config.yaml
norm_place: "pre"
rope_theta: 10000.0
init_std_o: 0.038
beta1: 0.95
max_grad_norm: 1.0
final_lr_fraction: 0.0
Each number is 500 + 25 x the weight over its row's rms, rounded and kept within 0 to 999. Layers, rows and columns count from 0. Numbers have three digits each. The size before them is the row's rms in percent of the matrix's.

# layer 4 MLP up, 768x256, rms 0.0652, rows 462-487, columns 128-255
087:455521513488502533511531477515496464482536455522464502512518522499505513496521497471486488473525464475469521477535477538487528486523506544473548498464479500528468495491459495501503471513489537501514472480495463474512494505471515488499510528493546501465525515471500515454480511505521470536503546503478488511496483499539526511441508498478501474548508467475524538473504508514528456543503
101:487488487482520521537466537491486511507495499488484462514498467508520516496476480499474518497505482510537514472508538529521514483485543498500488516527497499521540482535516494553473497488503464461534541512498504457473474491483488493497508530491558521486468493503498483480519531510518490507519551528470524522519525520502530466444511505500498499503509517507512471522499487444479514484473
107:474561498508496506508503497491493521483471540502493470522479483459506502470469509523547474546436530539489515457501479523526522509452470489441457491528538521474467495489498486507503490508541479499503516485482478497506503540520476465465498489521539512498524508486505518508453477507474518518507500507510496556515530458464511484490456482516470521491527510495538510492474492523499490490491
108:486523452502476478559497471450519495478488503503502523482539444476485492530431518533531483526509507518441474486545484464491571496529482463539527502508500497567491517557487503474498472470502506501526545501524479502504493533508521520493480497537488512481529489454556473490523527479499517508488534522491510458520492499524499525495503487483478454499510504469528484554509545536499525515512
095:472479512494554486522470479464469510473530487511497509476507483494459487536514521490492480526476515477474481474491553457505526517505508519489483533521505507497485508529510521552498493513507514461494515515484476472522538456490515465486541498475499490491518495491488443494508569477470536480522470533487471483489484493496523544452503501499504482499504516463532501547522549466508494517548
103:505453499488520485543507484496490470551507526500481510507538508471463488481516502508457478454495507507479510492477526475537529507528489514475507546526514478480520501496543494498481481473441485509503539485488497496526495478493476489537513494478522517484524512467515520511511503513469467505506458545513480487496493506482515478503503483447452511474525503460503549522486532453468484484469
104:500499470513490506498508508493495445451522526516431472502474502471446473482482550505466478514486493518486527536512542519492567585530519517494533486518494510536512516496549541483495495482488469500543528520503487523481515467531463487460526488499499519463525503509536477513466478485551494496480571526475467478441531489536531514437493493491474501493501532487507499541529521469490509470459
090:491546491516508522519506517487509515479516510489498474513495515512513522532560475496538522522455489529503491474490470483487503520440522532501500490508498525494486539539520543494527507480521486493523471514478471498472483496543472483527577539519444488470525473482503506503523556514489477511520495481493465488472486515483483499530454520497514492509505505473503556508511522532508512426477
095:530518519513456525541524500486505467530502500449529451504526495481490480504487507495510466497496528431501516508537513535507527474507471478456509525473497506496469458489517487544491554503499458508484491510485511474492505497477504500488521492499446527506506514480515468520479557461501507450498468484460472523505543486518517484471484478468445496551510540510500481517507531486500491482519
108:436465510467513517541527484504477493537490453471483461531508498483503487491439471488460505509494519535506462493478523469476546494483497523544522532474504501559530512544509458485523521518457515508446479532500474465459521498456485492500465509500533546465513489526498494460478509495490481499477485461467494465518505488540520515486528504506454489479519520495546507530507510490490478458520
096:533486520487542521534473527448479507520510479526498484544512512461474527490490452474485502504490481477492518473509543526496521491448491481472524541494500485512510481475479496499460510507488455482476544515497507508507546522483513511505501472494500486467526517540519483453503534461458530524565501507470470466519495458493502537475479515532510537509526508574507522456511535503513485506478
091:531494446521541487528490500475505513534487500468475493495485465427518497498503522473527556510492519530495470497491529481468503529509483490507475544480457514499511493530502490553538489513513505434477516503514508486511481489529488503509491484474459524479493487536521473494509477490497514485513466494516518488526506497507501471538477483498459514512509487493488541498481545494483495463509
094:504504470518483504497545474470518505505507502495492481541513498467511540504526468546522434517445482484514454491489477500495481514457489482489537500506510534524467506502464503495485495478522532509476550513498477467516537502550505513502559526446501466515508473491500495464505489498460527475561495522501500472466530478478547470457478549539463502507535477498501495569482515520496537499447
115:496534534446510523518503491459459471499498558474497451498520468459485502537522476517488506544470488551459493510488482485509500535491461491484489545551502503477483481552479477482509525480483491479514477495540505472472509499520499479530516506543479541497502500499466532485492486499487517500517506558490460481507524488483491512499474494491465513517506506489535479489476544555462476515479
045:483512490467523503526486524449462484497476495498463473529541511472507513492498532502489435518477517492479471522507477501507506525454502502510533555502485542532494478514489502481462498458524462490447508497511462486533508535500528436507501469496510515464540507502526512512486531454490517505518495506463487484495518463484526512504468491512494485532512529531542490535502526535523431487487
102:482554536440483546503500488521467444474510508504487476499563492483500493517477485516498484502463510496504481508509520535513517520517465557479528491533519487515471546550492524516489489503461536559476500524483472485477518498498508474481492505475494491512508535448506534528464514461492510503500479514479464498458512506497549515508514492467502516485525507486503485534464492508514487490515
094:496482517531493502505497479507517441513514512511501523532505466477492500527501499489500503469486527521506534483536517523483493536480511528471527515542462497514489469526482484504503483508485532496453494506487520520520488522473503488489479498478492474493515513450526517492495515492494525518553535500481486520553528510506527515462451515531459464553531491514472524486489519477484457457486
100:476493522538515479549485496490492492509488502506503482503518501404527498493486554502492469472501509522482494538536485546495508512472497496439482554483463492471520490498541468502491504435452471533490485518525510549532526533514521498507515502494479586493503476521493476498521476473490474543513524486508512457484504515522508469502505482521492454511505519463501509507495525445489498523484
103:485503541497471465514514504524536439481524504519437458542520514468498520504451482471486485482458523525476481543548523518508498536513502512516497503533480462508499500474515510534473509494506499531504490487504471512488503539511478526476508519502476485494492524540547473490480475445484506500500497550473508444486509480491502473508516544520504495538514488549531495518475522518498456503507
091:537490479498507512516515524493492498514446565518536494507486468494515450513499471473468511519513486477441506476502526462418513514488542491464471479499460494489489511494449468506493503521517500502498442499486484512509505512498478492463481513522529513496523500497523489521496502485509539522517492531529497497500513468506492523456489476472461538542487530521491529527512507498542517478496
095:463522536486489551495494521492536527481481489512474485483518507464491529508508502458439520501506431439528514555527503489527534493484489494474501506529498536523491484563537515531485508490493474470467489516472524493466535518467475497535549504487489447472510493510496527463529461523502519460535514553517467513494471507489524491491536486551474520503551482478496519478502477467538539473490
095:417460483531533500524533490468487516507469518485508469537492502500476510510447572479428486454492487485519500496495468489528456519475518526518484513498532519517500515538529504494500540513479475518515509502532484505537474514544550524496450489544487500498526474508494514471486498506513526554523512485473508487501508477510496468493501527485480502489511483503513511497518499481502482457525
104:461501524514509498500509481488521498469499521434534511503472462514461497524543501508498540525451553509510492515524540502492499499480493493503533546502468514494470497461473506506492462460450478521489507446501484503445539537519525478529489503560520454487494491544515501520516520506448533510515525483488517514479511481473471470511514538512479507491524500505518529517502529482526499447528
099:468513513449528531546511589504526509511479509514463484477574507508478511503496510498495462496488495473510511527485465529481559518451456466494510498573458500536519532553501521475497508486493501520498485496474467508476487483516534515523507470508493508504563516453491497465513512488504517499531536523471485521508515525513502452515502520467537536508515510531477532539533498509505479525527
099:501485527532485491551499468505514426497470546494441501557470540508506498492466459491521471506469489526468493495573503526483462512523499538464478524533487481464454478486499511532463510469507514497413537509477491510519513524516489514503525512504520462435504539490524494484501526452506525521519481523507472492512471472525502523478478488525491480521499497557551497510502473546470476516506
100:503531516502454469521499487480498418470512540510436509533538529495497503540491508501491512480510475551509480504530478528484471560511515532480496486511478497481480471514483483520440496495507525529454506513455490500523481529490520536488462491526501496497575527520522485465472485473527486505522506528515473482519505482518501484448521506502502483512497524545577505509505468537511516475493
# layer 4 MLP down (transposed), 768x256, rms 0.0592, rows 462-486, columns 128-255
089:501506473531538511524482448439480514487492463444555474450504512493518504435540532533492512500484478527488470480467532492543492497511509527495471520491490493478535526529520534540490506485528484543543505526493476464483506496519484502499459488499455527522513490525507509484470491504500515448511508526505517487500518541507505518490512489499507486508483475503465483536462527471500545534501
097:504482517505522529532487524457506474522522518454497505521503510494505522494511495471476519485524510507498493501473525454481494480478561502457520483507449484549522478475506491461497548496507498484523460530496466472506481492504476486499496535475507470492471502539506508563463550485512491536508531476513540497501496511461504482481486490484481497493502507539485503528487540494503490496488
104:531502484443510516449510542462495502488497506531525483515478499499528505464527500545518463518461472522466515484494524534477510471484491482467502452492498507476505491510496456509481481541493510499450551519455489469524517497509533524536505509524525467495493519477535498513470483480518477505485489470474516485562475476518489522482503474486517497475515511480542487441496457546486500527495
109:478483492518476474523541493492533508472482510508523486449489479493498468500499474498504495517541566543491492530540501476518506515491502463534491527531509456501527530508478543484494517527478481495525489503495550537520519490490507494498498496486475516533526516473527490493505480496499489481531496491488529486520448509480462504500494483480522477521476486507490484536492520545439516491545
095:490462496480512506463546506550526518483530522498522484510499536484500505510525466495488500514469493460467530506501474499505502534515489496517500483521531515487556495443481496475456485555534503487515466496469466485470529443481507501528486481513517503516516484507530488485498489488505509486482458517513448497455462510501496535503520487517507491502443546511498474451498552545483506511552
101:490496499502499461482519498489516508481449526540489509459547479553514464480511485520474500479482498478500507526510499497494509498480439512475476505492504504475538494456471547538473484477451503498503550467470502498548461489506454490500531452558507494477567497454506524508499496505496472497496492523514516493490497535483457477524530508452516505464511509531506463475463540493519498517470
104:541490500514479506500514510507516495498510514529477504520486545448479474475525486447489497479497497515507485498520508522499502516496555519514462482494499465463476524514492500498511502523538491498494519511477541500506498484565499468487489498513514488478478549538497532487485515471529489490483474571521477514514473476557415514463494494503473486493457512481532501505511487469486493518503
095:522480520474494506509504494519508527500505500569539483457491476466464489548484478495513492526527491528464497483509527525505482526467482503513475463492556499469514455454503517476520500492472529534465471548499501488518505508489490496515481520505501522494528512539492504476503501487526527475514487514527479473513525532433524479509485475525477530485370494436497508501489495468481507493503
095:488499469491502540488550507504508496478493473536546552496489507495527472445522473532516519532517478492501528501455502509472491523488493469497471495501498471503497457477517509474487508500546471551475486510520451471533505539479514513488454507487525470569414488501485480514494519486535526525518469510530498516522482501498466477493498521557515514450460508496557487474484489519490526536518
106:483456511496493514481511514511477507499507496498511489506510521489515539513518505481492515499475496534526506520487527473513524441495512463534543473449499494479513475495514467510510501532505477495542475533529491522535521490498475469506498457502497498440509517503495499518454489528466500521463494472486494504498511494488446500482498491458493491472542477484479542479505502525468496496474
099:524451501458467496504502492525514462462505522527470527499489485469543520499528494434474515518480526514484519534449466488458552500467480528484549510485519496494486458479471490482440461500511471521477536533501462480475512505488504530527514470481450506530491511531453529539489431501500496532517526513506514517483490491513474491547511502521540524478511500520537508459463560538479495520467
087:470530494517506521471502496482498487551515510507458534472487529521474483535492489499493483476499472502500485498523488494518477496521489566518479520513534477506494527498500467451493471523465478487525484494478518504528528502460483468518469515493489493560508480476478537470490503496515485567470551479481480480535510496511535556515493520476449468499405498544540471502525492523521473538476
093:485482554496495499477489481494504491489518500496515502485523521458425530502497537521520483536490471484509470494508475472532496534503494540538522463447523530518506466457541477469539493492513522464516493491459530468501501495503522534498536464554486498516494521476507509522486545509541519483480476484548501498549516507490539511510488517529446531518554450518475487469499478532495529537490
109:480558520516472490538486466479539488477498485515433480539479486493504489502516488503479485504533504484511506493528468498485496549548501486509540525487513495510516576530496504475544473527497522511498523546485432487483502483486537485525460487488507487527460508483494477490500504485482516471510568511490478494502494525492497521522515439514502514500505529470524484504462512498482470481471
028:493506504469486524522494530464540518515472497549527498486501479518516538492492500491488464528535531514511498473464514540524508514536492478534498524492518477489488555505494515458462454519557493497493516472512471487513471501470550512508507495498478512498506557449477508554488521504502486528505522545503483502467456530496552547514481490480467508475485491516487513521531471539539490524495
102:526488499523521478496535509508507504514478483537513491522471459520501512515522511531486537502525518479457511501502494497479485533518472457527555472481437553472508489513519500487520472503523521469501533524513556495549483541518468465485485492504498510567457503500467484533509478500500495484497485511510490493530498479517457492467454517529489562552492502489517525496527528455514526502522
097:527487516503517522484505555530494506500517511507517478478460471524477476472501520472458534507537502509502543470523524488495485514541465494449508502489453551524510513488515534505500512541502497499477519475537530484488514523491515519534462505437458499543483544493509506494511477480503500524514495501486481485523482501487483509522535493491516463494514542460501499510522547452480486483501
096:520497495532497526478479492492466473493535509502558509496492529486536457480531544491495512504472478516535525485519487546485483490527476507533542484516508505491504504499488498515486508533517467519471529467486547499486473526454495507558504544504495468592467516511463518507485508506503475496528483486507526464470506543511513512483508478518479477495419497488448482463555493512492512543484
105:515481516500517488539487470488459537476460486473511475499483459485493542527500494510487494522474505475467558476545525469494475499486469461524552486495473518484485499513508481507511490490519482466470482501532526484505513536515536481467474487470552523491489491491471517523499507518521493463498548484478498480501496508475471525519475445495523550545539506424515523508491490484505517492505
087:517505502527445489497501495461493523481532493480455526456482531471478537495517544501550474515465500523519479469486509526574489494523501530534531471493558508490511479482523509495497492463482498494525489521530515539510503491493538488515515473504474537603465507497493497494533518496477473490502454493485540523514502481504499494554503530548494493468440443506506464501496502507500460493518
096:518468528456450478509518523511501484527450484496548497506547449452465457472504512458488534470500510481520485524475516529513543541520485512494528525508455540492498486512482513508503509525534490475493492512525505480509522498512504482527484489561482500525520524505511523512459570482514533540514506504473496462468545489515490518487511489489493530491496572554461477490477494466492476478513
097:490480475504481542531486469454511550485508478485515467473484526490512547489485492512497463523485480503483524469500490536519495486506502511482504496511488462541527488489558529513511521524455487525521485464506480506535512512506504517553473482445519483512452455485447496525534462496537501540499520517511541449514499504493522496526471501504497480527495470507531522449505499495466508467515
109:515498553492513492522483441517508468473509531515541496468452495483512521472504474493500482512455553505504560477452511494530481496487502495475517523545507548476487522455497501463448496541448501486515506452488492486437539479492523494518505505525490518527474490528512475531520502494510505512555515485507544515480498505450474531525452514517463488477483468524471492530494471486482510520467
097:498524505493468525510504456521485493454527474482508476504475525497480486476447499445472497508464479504508510495504508506471496510494485533498549489507502476494504510471523483509529506527491490513506525459489479466513495566494466482498473507526504554621458490515513489510481505502485479530477500492502474506521507513510518494505514508493476472520448495508495528464502524498514525498494
102:509514489507484511490484491495527528473497486515495487516453496479479511492478514542502547490520467481528555522507469533523492517547489503519503463555497432503546467515550502502466480465527483510496520524469545505492485493468525574495476481505517513446518472515512499489527481530506507478490542503512467539493495483530487449516534501556516460504438460515484460464496489450477488495518